Weights of a small GPT-style language model, trained from scratch on English Wikipedia.
Size: width 160, 5.81M parameters.
Architecture: RMSNorm before each block, rotary positions, no biases in attention or MLP, untied embeddings.
Training: 84M tokens, 5148 steps.
Each number is 128 + 24 x the weight over its row's rms, rounded and kept within 0 to 255. Layers, rows and columns count from 0. Numbers have three digits each. The size before them is the row's rms in percent of the matrix's.

# layer 5 MLP down, 160x448, rms 0.168, rows 0-159, columns 256-319
096:129157148089129120126149155140129162128144164123142136147162125199155138140120113110175143110092126068103142118120122144065095147143121123107109080154110112094128102091108100137134144157164158
100:144128129121128108124116182133163098114166121152060100182127108124094143133120146135156143154126125095154152107133133122108194070108118158125108143096095117151102119122173138121107088159127107
102:167101139105130123131164156088100101136073083121106150101089108117137164116105105161111153102151137095115182144073098122122154154141127116153123121137106131096070095121153133129119102138110135
098:101164118169108120130105086168122175146149119130126143125133129112107103151090120145105144137139145145124124150138104111120104137126124111117115128171081120131134136162155123119167145126120142
093:107157133149128106139107139127068115140057130144135124089170127131163150162141094145154190131161139148096140142127118107162144138095108089165148146154141118082084126125141121135103152134119169
144:155080134108153194127106157172145161184141119169084139128150164108170143126168134083126115143100123150119137100144132125152098110098138143136135129102144135155109124133136126141137114188116146
090:114167118153120118144138143126144120096102120135134132100131076171106179069100111138091063083114090119095169121134098092141125107137083110143080135171107124144155119112093135113141117139124135
095:146121156146149137093142091098143145106117136132130139161120154091103124138110103109142118108141131168119153133142127119163154133117134134137149124138070106147130133107118107087103075089165125
100:099138120157130076111098123165091093127109152115180150122102145159167140151117079144115159125101096116105191156122165111146147142122160119097099119140157132125130092115107152109127100140139102
099:148140147152171156190111150120155161158115107099140165143158157139109124130132132136127137169158157098127113145123122115155144105158163145119159126194117164131146156120110113135123083157155167
102:139117139145102118088155134170109078118107125131116142111127116139139143108119124139142080142106120111133142149141089100121113139117133132121125133113156164100163074146142122141131174153117105
099:094112091107121101158110130095107148084094087129149156142141154134182114113127061140128108127095142105139122141103145143098141064128122124124144110122103162128154132170083147120148140141125157
096:143096154074143109162182154096109148111126120110110163128118127122146129105118127176153156114102135131167115099163124139118088121159119075066151121118123104132131102112175108075146186125141149
104:125081131109143142120110123125112150104119134130124156116114116146121093112147137110156090141110186103144139114090161155130150119148146108144137117114109122123196136136144168112129133166114149
100:091155131132117150118102164165131146149126079122100123110114103123145136104130183137124109161172119141103108131099107128166165117141085151122165129174133122113097149104158179132131111175133123
099:130136130139138149131122117162147142166117178125144101098095101119159124111126187097088112157115143142074118134124131168131146132109155144133134140144131102123154129120125127105125136127162094
092:123105076152113152146102121111128142142077154089136144128136146123184151123086138163127122150156111123125144122126125110167102139185150116197102154163137117119116104128166173119177109119156137
095:153095090153167136140109106171131133121124090156098103125116138133106089110116141132138133169144116119137173108126129122179176161119176155139142122184140078148135123078133113136109123137117131
099:096149123143119138143114158111157140144149080093111161151135087098149145113144132135098135121123115140185153159155116150126137180161093115110144124113149161140108159131139110136113157125106092
105:134088117128118170178163113119122110117092122129077175171160169160097106105152105127092143117136126121103120146107122124094120179141117121159124130183083127093155078076141099115115080111131119
097:122116118150124122183130117114173129128100103097122098157134145152159117120069110109183156130116130142112112125155132119144138133128128104146102147140133158146146118128111109115129145190160115
100:103109068121115131094148107112117165122130123165131106141129137128142149146153144130100125124085142089154090143109079118118154165131097127123121105095108100116125161129132091113140142143172117
102:136111124149103107185110151124119137131140126111120139108160126151141131116122156137137136131106122152109147142151110157117084145160076121118123146150149110131084130122130114107136126137131095
102:121148142116150154183096083143140124128145165094140123122142144114142100141081093133129121113165146145123101123195149122122103143101134103127167094084122111090123142118134128108150132123132140
101:087120175156192136083094131121131155146079142127137151141152150125122141154104167157086171127122142141101149177131158114133163105116110122161133119098135176111121128097100120084132118130132119
096:066144117155166103111140114208116133145152094136102135129120154114103151108097130106123120130128126122131082184131140118122116145147109107129123143122173140128105113130100151181127116125110104
100:133145133173126120140173104133101123117130148125137159138158139121120198125126135134133083152117118112124154122113123107121159126145147143145099125130126116126114122136176152123130106117121078
107:064106113134081119137117147124119106131126096126103113135083137090076117114128091116129125113108128153131146105154149144129140151134132133109170096116117143127117133137139169175120141124115105
100:132182105136149086123160106148165115167157106130127126136153154126136145128110100120142104134104133155094114154174149148106137133123066080077116122141158112128070113083110116136137122136159118
102:097125126114158115141136126147149107131096150135120132105118149102114132142110094124126119124115112144173134136195104082158080103121099092119170131149099131126156109142110150141126133152097121
099:152134133112124128143120171083159109100125116093085136128107112130121125131147124141158100103120091163150140128165149156159132109130138121157130139083147109127138192118159113134144087133143133
103:162124158188122158101125095181155066110114119126153089089118127104151163091105108098123134110141143149142113162142104179133180131123157144137124140155099129150125092074137119104147160139122089
092:131176163131139134141153129085132161159099103090145149119137097136137105159142098145116090166156158144173135137138134162156115145150123127099150090129138121118136153125113098123175149091109122
095:147120118152140096134141104116092150112115109147091086097098121095113156097173100137154087184093162141144091127103103114160133126107104147154156131118132115106127087135142109138120158134094177
097:074149144118170123130110123125137132154104145104132136129128077127126134082137115143109143185151152160168131174131132144144113130157138120140107113135133156111165134144130147114128167150130174
100:162148105111148095136143134108159122094151149139157156080167163103137133133123133164123125182118119148129112111102129120134133172163141165109152111101068101105131115092133108162129119155097076
103:136110113120137139103152093147160110132174138125130129143123107098135151116134093151181117147121133147106126140124125121127071152097125106148136069108066127133135114107115086151128162124117125
099:125105120149103126108145140138091144099128086126081115136152140121133115103185124144099129130139102128174126115142126131151088179106122145134136114137106103137093144138115111118148137104109135
105:098121096138134143123145110114132102147125149137102153124152153137149151168122125116106115076154100124105144155062131146128158128115134123121128102123095094126166113117167141145104151123152116
105:162114124125151116097165090140156152152144132101180174128110102139165119102097131062199098139105133137135119138135086120119094151136171164147157123089105123102108120124108137143118156131138156
111:118129147147084113111108140143114140148151142104114188104103114154130129120146161147142146127144134181127136121133156113105125172105117105130136117129158122137121119106145129140107163100122102
101:097061167119129119147110127152139112130130081154151060151122161133085131096160084124120130118126142098132155108155164161137123118146123145117107151135145118181094144147151113126152131148136145
096:133103143119116153119130174134132130155136119154145156111113151128119096073096075087141106093155141169128126113109130189165097116157126142154143116122132136110119131111104141146156152124130170
100:111106148128140141118097099120127132150090128128180105081156164130135100139111124121141083113201110112131135091157106170150148091134117145099107137104159168163129150147154181106151120108132149
101:183145088068145122154155098109134113140130089157158089116157135119118107144087125123120066084108113120185133123095139107136108132110139143136149151148110159144123110143170122135134161117152138
102:101151098172127114132163108133126118122096172148172129122137160170121118135161103168141114109150166153088139135094132115150102113170130133129144146152161112106076166097146101127122133122109125
104:104149101148079074109132130136141167111115088112170125082146101134100114120137113130130127091095158144123137133117082140132100119150112137139097122173114091129137124142128093086144076129148117
101:124149145143102138148112114134116131125119112108143119122117134109169091124131099110150109144133138147142082116117126071165152072077124115104174147116159151131139136095128122177152106148093121
093:125144120178133114100106097121151109106106093121125153102164147144137167158158158157124070156118145166075112123140105139110085139067123135116105108118116142108149150133141120140131108115060125
095:127150098161126102130131113124096138110140164119163128126122116132160160187130124139106128124108149127142152114094101120116149120105099130118127112126096171119119093142146118131118128140103132
092:098091110163121119180136113155083120162171133154142124151125111126125128115121124186160088119138148128141149086125161141145122077148110128102135083159119156113131176150166134139153118122145152
100:093074135151089110138083107129159174138114094085144117126147109116106175115147165122078155112126119173204164137092139174149119177140194143115123059122137123125140130136152083106137134154143100
093:109118170135137123094114162137112120113107087133142113125112093154091179099156101107134114144104104122092119127150090111155144113099110119140142140144086149106130089144146165120130144109121110
100:114151089118152154142108126145109086141116138134161129111155158147156123113129141112121131115143144163103149087131126134128115164157107134099134065075133136126083170103160150154131091146148125
094:123120136146115126156154134121146091149129121172116139112112168123136125138114151141096121127178112137157113148145150129129149125098155119072110121128157145108147149150099153123118111151102098
104:156113187127149156115102135145132142106142127129114118154153116122082095120135089113149114114096140122166085154151131145109139132098119132130155130119139134124148105179099156111143128172084112
103:126120111177135179112130145127137137113119150106099160130129103187148125127116110129119158116137120127154103117153123174099145117136122152130129164125122125161154103170147151147095118166139109
100:140138110098120168129108123130145167118171114088093120115150138135170148121088100134161146113149112129144102123114117153161187108129158127127091120139123100119106150116124137111135128126164163
092:144145161102118143144069115103181142120120132131150129132117102066105147114095074124132127118130152081146107114124128113071129111120102106152124111110112104166145122122080120105092204112190099
101:105154119150123118141164120108108100087085191159104127104122132134110156108128143148118170170114130153096111115117124124123100182111107089127138118108143133107145096108109154133153136132121088
093:148163127095103136145117135115164143129145153138146104143124119126157139126091168133116123139121120133107065139163115098152100091141091134163154124112137128127086143151080101129116133110120135
092:150171137110100143119107193137171151150129113076095115133133144105128135152096151128162156111100124090152141121111147154140137132136111157111136147139117120129082100148128087135149124162082140
100:090135070150124139161137101131143144168125166102122119118142162154104146143110118144090197174089106151130156148100130144158121122081095104124083153174103122097097137156110094114140119141147140
097:114148122165143144094142140109148133107119102112145139138118087140172093138132116134090102110130126149117163128101169138116156100139143117125156131136113135136172120125111167106162153094107122
092:122074144137108126129162107126129153176156120140097091137130152087108154102122128151144127118084140137129122133149108073133136180126138119126098091083133203186144162152077105152181140124140153
104:155127150114105155151148173171126145183132131121146139112104116104144084121089153119149152116107159182129089109165142125123088151121144147171087160126112096121120131099087122161118147097157142
096:136138149118091129110077135105140145142191138094138083133115125114132092187124177171138138083139159148131136147105118145127112134113166135110117109132121093140149112165129117072123113121134130
094:104141157133135156140089131113109130138140126139157171194136169147095106131099139133176130093139078107169134120114143075125147160135080145140100108116157120089120137117161086120133140104124073
102:134126098122124121122138103134115146127168166177111108135156096129134166135123145105143134121126135124126122101203120130127118172170114163118139108122127104108124146136148099141121139127100100
105:119125150106108096113148141157090106082177104114066130073116181120177125144135134146110120124112138140133144085139155118156135164115152136107115092096146078107164153129132161114132155145134111
099:124148182132117146119077110077142144114141106131169121091124106122144110148104156108172150138116091133095152131103132149099108136144107113120141086145107125095102108124143129162096125125096118
100:121135142117142138120136121116141084102105175147130127138112143127098114143155125130131127158125099123096105115064108140136170143120076113109106160112139146109087135078133107128114137120131105
096:167095119178117119167089119151150107148101095168114132094113085167147149105126121099120093120154112143106156158124134138125107128122119102104095095140125139099155127144121118070129186107115132
092:139131110109125103116167125136154141124156132165126101112111151125111132159131172128099099082113137117167164165149129160125145111159117138127154100103070162125126112142147103120169131123125109
118:109145133128097129121124152118144148100143121149125135183152109150142118144125102126124136156107147113123178100148092116108135150082081090130145135174134126141140143123143131103121118112141077
101:118121153136093143136103106128086131188086113140106157114165156098120123159126130154140117137151153160128102075117172106139146190141138113118101091102133138150118104134133122133124108142130139
098:091136113121163092112144109175158106147122131118144180122122166106120126140118148120134145109141128141095098109140141121152123135141105135143079125156103130121120117107094128100132141106123131
099:131170099084117149164132160134112160181149153106115131119153154112145141117116141156121098108124152119163101145134120129162124110070110123139150112153103191110116147119150145083134143161149090
099:100120117099115095127097146114123073110112108083085129128132111115123115159120100119111089114132112133090125124103144108117149150105104151136143118114129130101118077125104158130134151115094141
097:138106128098170137091136154159134120138136139119128134104165144123140094145132151101111145160160105131126097151150104161089066138088131086078107138123116102129135091122138127117103121100137139
102:149156188144145127138117117153151108128161124120119127147076154130142131118119124084162157119156143146136114121156146110153149101114111125151128129128113106147140112104078114124140133139130152
098:121099164135132131107101139127117163130110139121124127157106156113111143099089139125133161136139131135127139205158135122131153080111132119113170111119156150075100116167124109146115130109133113
110:104127147119152166157121150189112125132107073171154132128143179166111142123104132142116113165122116157135132172134129118094130146111120169130123113113122146111170135149119105143152171129133119
093:122166133146055156132130135112139138156134107126100136144113106096105102162105126175140132116179162126135134166201090121171146166088153131126145122097164113155111167134100175124098123114125106
104:142169184084111114129146102172157138180138134124150155141154106121151146168082117138187130139131106154103125093162097115102147170112168133142111128157138082078111129129108178147152159106148108
105:126118104132124152107117082136157133128126109159133135120162132162145110139138142168104130114120126127143124156091136154161138188135100171123127134115116122080130135126156161176152117127131107
098:133149122157170115074122140157168111067093108143081074112137129133122178141063184109112114132100146111148096146121133117138123143157140080124123098152096134143125130126126063184151156129092122
121:113098092083088128153094088127106135133115148105140147170151087103164126166099144172100119109155144183132131128156101144101155164064158166137099142138151122142136094143127113177118118085182136
095:097139131126146141133105116071141117125065136111129151106140104112130125152115095128096129130113105112159130120133083184129144121134138123122126133128118105154111129116167186134169163170168097
097:133164101142142123145137113153101124134133096125151085114104135187092174125170123089101129131104144175099107113113172115096119131110142057136085125150141123122106099130132112132112110110144106
093:095143113116125132107115124119139125106157156139133093100119176109117106093136150153115126158112160120150119139151104128144146093137165080129140095095141113115104128108167124150107177119130121
101:134111067149123106102163135130102107132113124096110107127176136121134128086114147143146132112085109127138158161134169141156114134124112133145151084093092118079072097120113133112108103153148145
105:164134073170135156155120135120123140111136135151144118119160103130111138141180137093080102117087091132162148084091132100144131156148095145137135109123125128097134142167183135177098120132144135
096:099088111117129132144132107126124116133134105137115100146097138127090129132169089119109129132111160166132119127096139134091085153115110182147130082123170120129148090136138099124140118105145129
098:124122126144141146102104110155145124133099113163142141113131161147130173099177114140125123102134120144104135101136159117126148165154122159118102122146133130126107102104182129121110153128078123
104:123157115117120158108110131154139109117167165131140119167124161134139131149140095153118139125095159136133105096154135133132118169121119125126132147136163148098141090148151149137106106094091142
099:117117124137144122123137174118150117166122121120122143113151088143094153165143151104150118133132138115152077103098180189163102139118124088127123101120137139133156147083137117153135132121142115
104:116129105128137134134107157145100117165108076117102144069151128101111099089132124088113137143099141162130077146120111137147121140139144093135166130124125133109097125133159165115136140149167122
094:158076103112157098115130074142144135140112138121089182137040141099113108150152105119128110128073161111125139086121118098137142124143159145154130144145189095105121179152121094125100143127125148
095:136123179152092124122131137156128154117137148094092119151172158127128157159140118097170161128138144129102095134165141109083157157144096123138145100127116116115161112148101143082157112058111116
103:190126114131092116144101114125100122120141144113156112147114149141127120124140150119085142120108128089124126124133134104125120090141129100121128134111102108109130142115152160121145135132177137
101:112138126117119095131122152146155147131139137157086123145118125113138168112123153180159132174109132136142119134093135099137155159118128166156142143108151129118106120165167093132144133112111118
101:137178130116106103114107153077138121121091136117141103137142112140133159162117156133134097162129141109121100134090120107151114125078085105095145168163117112132116130128128129107128121176136151
096:122135169126140120130123147175177080103126074105172074166102157150173152108161138089114172089153139118075168095091152120115148112107092149132109117127122097117137154110146158166146087107127091
102:130097139130110134144131140151110124159081146105081099101140137161117132114159112125147122098145113108129144154144120175150085157115122131099133143149147145121130154115120136144129109087125126
098:137155190128135165150115172129078137112166109106180131138126108140138126120095098119130084120141122131143080092142144127149116124118126193196169066087163146150140136155130139149144100145138138
095:131104131140117132094151153144098126167110110098117161116116120146139100111067171150141106113122104126093134143166161130115130156156138116153146123136132115135128099141140117119074109089171120
108:113122134151130141110157126155166118116101107146153177168115159105141126106131129144163119112133126132139095115161137086114120137140130125121089164105114112173194128143126139134184130146119151
096:127120172100120157118125115125111117142153135147085120136109110155125168116145164123127103136122136135093135126130173135131098102135104161106134115109147113116137126145158135163189083132097109
095:162128154158158119100160128115162136139139126091131107144133122117126089143096129114122125116114126124154113138150107143168118135137150113118098138110138135127130090129118133128141081116114119
106:129156124153100105130120133109153120097152102121165142145150096157106125122107157107119103117130177190108107153097105124128151129111101107097112121165108115107122141150115188145157145133111150
106:104120137085162104132105148133139145136104137147151122102135137115149125117091118099113147137090096111170152106121159091157132114143169110137105098129175135144104163158179080128091101113123150
099:148110098140116098113119105141152135129131140146140173104159110105094119111079133127153086088138138142109182170089128106196078087158103094080088126123105124140150150129148141150123098177100134
105:091148121105126143146132151084114135140115109125136160165137141148118138130160141141137116090153124187120133148120103168135125133165103097168117100105134158117112111104142149150148115094103118
097:104098084154174148107158142125127151152105171122134127110106131084141118124173139132114121137123128093136131114116137113099105136153126167140142122103095081144105146074118127161118145170130152
102:144118170107139148139109065151130123157151168130106147170141143138155109101146091121081115107135139137130106151120087128104136161084096162143122156127117100093125140076085065171106146136149149
093:088156097114123135111144148105144143153155132155102180151123135177093108147141129084158126112131097135114124150109112112178132123140129156116140120119132168111097143135113162152094132160156087
093:126127154110096147094112095137141126153156109094145133166126125119113085122152119103154150166139119099102142145116166177104137079129151122129121165094149120139129159106124126103166109095105087
098:127081135125123138123148180114117100110134132129107098109095087160095150108122113158117109146133127124096127112130105111150109138122139102102106097124148111151077153124131165104104144112125126
122:068102118084101119131115124119123083148117179121165072122087110136108112071161162150166142161131086104145129121111129123135127135125111109131139112124129076125112095124133088130120071116105131
102:150158139154129109134133092143147069108119114096089141101146096128092135098113127118139142141112067086140164147126117148141143097117151150128123113151103112148139122171166103102151154139084085
128:136129145134113135079145124181151114099102113094124131136127107151112137123139181157153126113173090122109156147109177177161152158183151133114140153115131161138092137115120113152102151151095119
091:119113121154089096137113152109100152189094081161130080105116112118145169136152135135123146148137173101099120163121138136195107143131153092141100168134131139159165138103132116146085137088147116
098:109145098108126133090102111127158076089158108091090123113183128131099134093120147109120154131086136127123114154146142149053117093162132161119128170139136125140154131144138128121148135126135153
099:135134164109187155084082119129146149108126143153122129143116129118058156126106189151139143115111110109150141112151162126139108151147128137107135126127096115109148157161144102135153131183129119
101:162079124074114150135148085142108097117165137105080122136166170159134156134113166123152140086116082139075164179133123119106136113085132153149185130151130129158111126083136176169167144127128129
092:127145105128070142120090128149148132100114116168092142124091123125130136089130131158099148089104089136122123113123161089119148145110127128137110109143115081127116145135138137152151151089158171
097:098123153116110162158113165105153125102138113110109141118141131117116138131124116118099128110142147122103139114079088137119117099096122135097138119111148151156138106154135107125136153142133121
094:159113138183129137153118111129141132135113118113156161090117129157120153074098111152138117139128130116132059161139135078097151093121092142164115112087128135096109130157120130129134147071127121
097:139114108095092112104115141160164106159101110110100131124128093177152096114170130162110121122131099124108142139117104141121180142165161092158142108089146112099140106113122103116136132152113141
091:098105129155122092104128141164098149136125103131113182140111112149109112140146144076143092136137067157085085118104111143170083136089159109137153150151099093113115143119149113105124133113125148
096:139102141113121133173135164143125150118105103108126161113142140086114155124133085158102115153153055097100112132085122101077110134148108198111148119095099156101104114123089135139130105119123089
100:127078145108119134142132107144101124116154157111108121144119110127150091116101134113135142099130121112109135085138126120152117110119070189155130176128153126092106133131136140136131152142148113
099:089123162177104113076140168187145141177158114127091100124123128142124106171107135144099068143143175139123131137124117134106145141145166114123125137125133154116094144160124126103091130142119119
099:124142084169125158157093115121147154166093142185139150140139123095113112134142131094087134109128109143129112160130128069130130086147145168134133103129115142148129141108144116138128073144095107
099:147139148120154092129081108147099149111146105109145178162094131144106113083157109153109117163117117128136114146138109186121130107121171121142142142144119126117131091079105136103132125130192161
105:101114168136156152084104165117105145108156122162151158122138118109143143108135137137122107079167150153103122106142109147150113139133157128149071119147149108085126118134114095146131133160107107
096:124126126083113135115145111117127179136147149155112134126120141094129163129137128082128098118114145128181141118141134156141152083138122126117172136125136148152135152125166096143148121127159075
096:106116130131116137132193121124163105122141115157102137118150112137128144112147177120112133134142133124106134126134163137147103088127141110115136160156115147100123134121138149108147074136105115
092:143184131083111083146120124101124121144071080153109114165110141115095102126150146159130126184102128155136144105138136161098063107126122169137129122152110145146098130135112105087111139134124138
102:141132149140125139137149169133121104119102139114130129111133116147125148100127135087113126157139110138146135116124083149110127095131107097129179108137175124139109141168170122096134133121116149
100:118103131119151100109083136135118139137159138146129110105153133169129117116108139135128152138144114117157108120128135080130171098084142107081121131156155103146092121115184128129158138131139103
096:109140185145091078096104099120138164084129107130127161119128124135116154129086122165155080082145118110106119160141123118160108109138168145123102141110104095135165142125095118094123151167094154
102:203107140101113120170111151084141116115108141140173124153112114114097132165131143118129162126151129095135168078130127123156108109089094147128105140129138163150097089133140128140131151163152131
095:135136137127131153137107142095127133157111143139130122144121153125101142139163067114144096133165166093125121125145113118106128163138153169106147122093105102136120128098169176142147106195155143
097:125138138131152114118116121156142185142147163069093100146089075089150082143127094120071110102075121100164141105090108140118085091106146112143152116118173163117137162120090167113136131093180142
101:150132115097104087121097150158161095128137135176143110140113096103118136127170121090127133156073124081126109080111116114071131165150138130112122101176125117106137134118145135127156148125150103
099:163136112113163143127165140168182151152165139085107143116125169086146138198163086175144153148127097132118100159125140122153111118122137092182171141110193106160094130130116127113100130153157093
101:152128130136137102104106137135152101119155125131108110137150149140123136123084127103140120103120117123120077125120171159118138134156107164103130150126105108134103187165134128137131131159103123
105:144122114093137139161110144096173151164172141105103155123127158129133124121138102092125145179119126142152132144149206105165100148170132143137151162109124112117161162103151112107100189132147113
107:138161125122063122131133131149173144116105127144118108092108145157133101109136179144162123102132098162135144124144128156135133109144110171119144118119140136109132076113131134145089127132130126
102:107135133106146072104154134115151121138139130127156096087066110142113104098133107160103132102100114150162105128116119137152118149163148138160122173098109143168121116111151136114081103117102151
105:140122119094116120093159129153137125134150148113145182134137102111153155158122143155135134149131126119132180134149107105128095119152187098109122147114140109144127103115094116127115125096148111
106:133134127125144111120137146119111149103143121095143120125114079151119110100109120119143099109092161124145170147140153156109089150111128098135098103082126135178091103141117128137140139168125107
096:164146097127129138161116123128133131072134109120098102128131136128169128122129130145133125088084143139150128134104148119098123091166157148126060111124150103092152148124087084135108108156138117
100:094109111161132135136082124105120112132130156132170104138136144119136112187148112102146152108141135120108110141142115080137099151148112140124099136141134163114127146106107122125166135128112144
097:120133176137102116139070139145106158091124153094120104144142078105096109148182134135119102112120152059118122100144104088136107123114140143118114147126128090119141089080132149127102105131133139
093:125142136109129131160129116095167151127120131138111142136118142120142172160119115153152118115108133065075088157119112163118105142154144138088141125157118154145137101155121111155166077081138133
092:126153159105152089149107104120107094124133114138130165190115124121118142115146118175138092108128123152184140134151089140085129085108143108142165136150161124172130115080119092142090090135093088
101:117133100123145139117141134080064131164142114124147134088164151101124105122147155145093088104117158132121108105149085117141112121087127130159122177155161115122131109142153133089142134129141084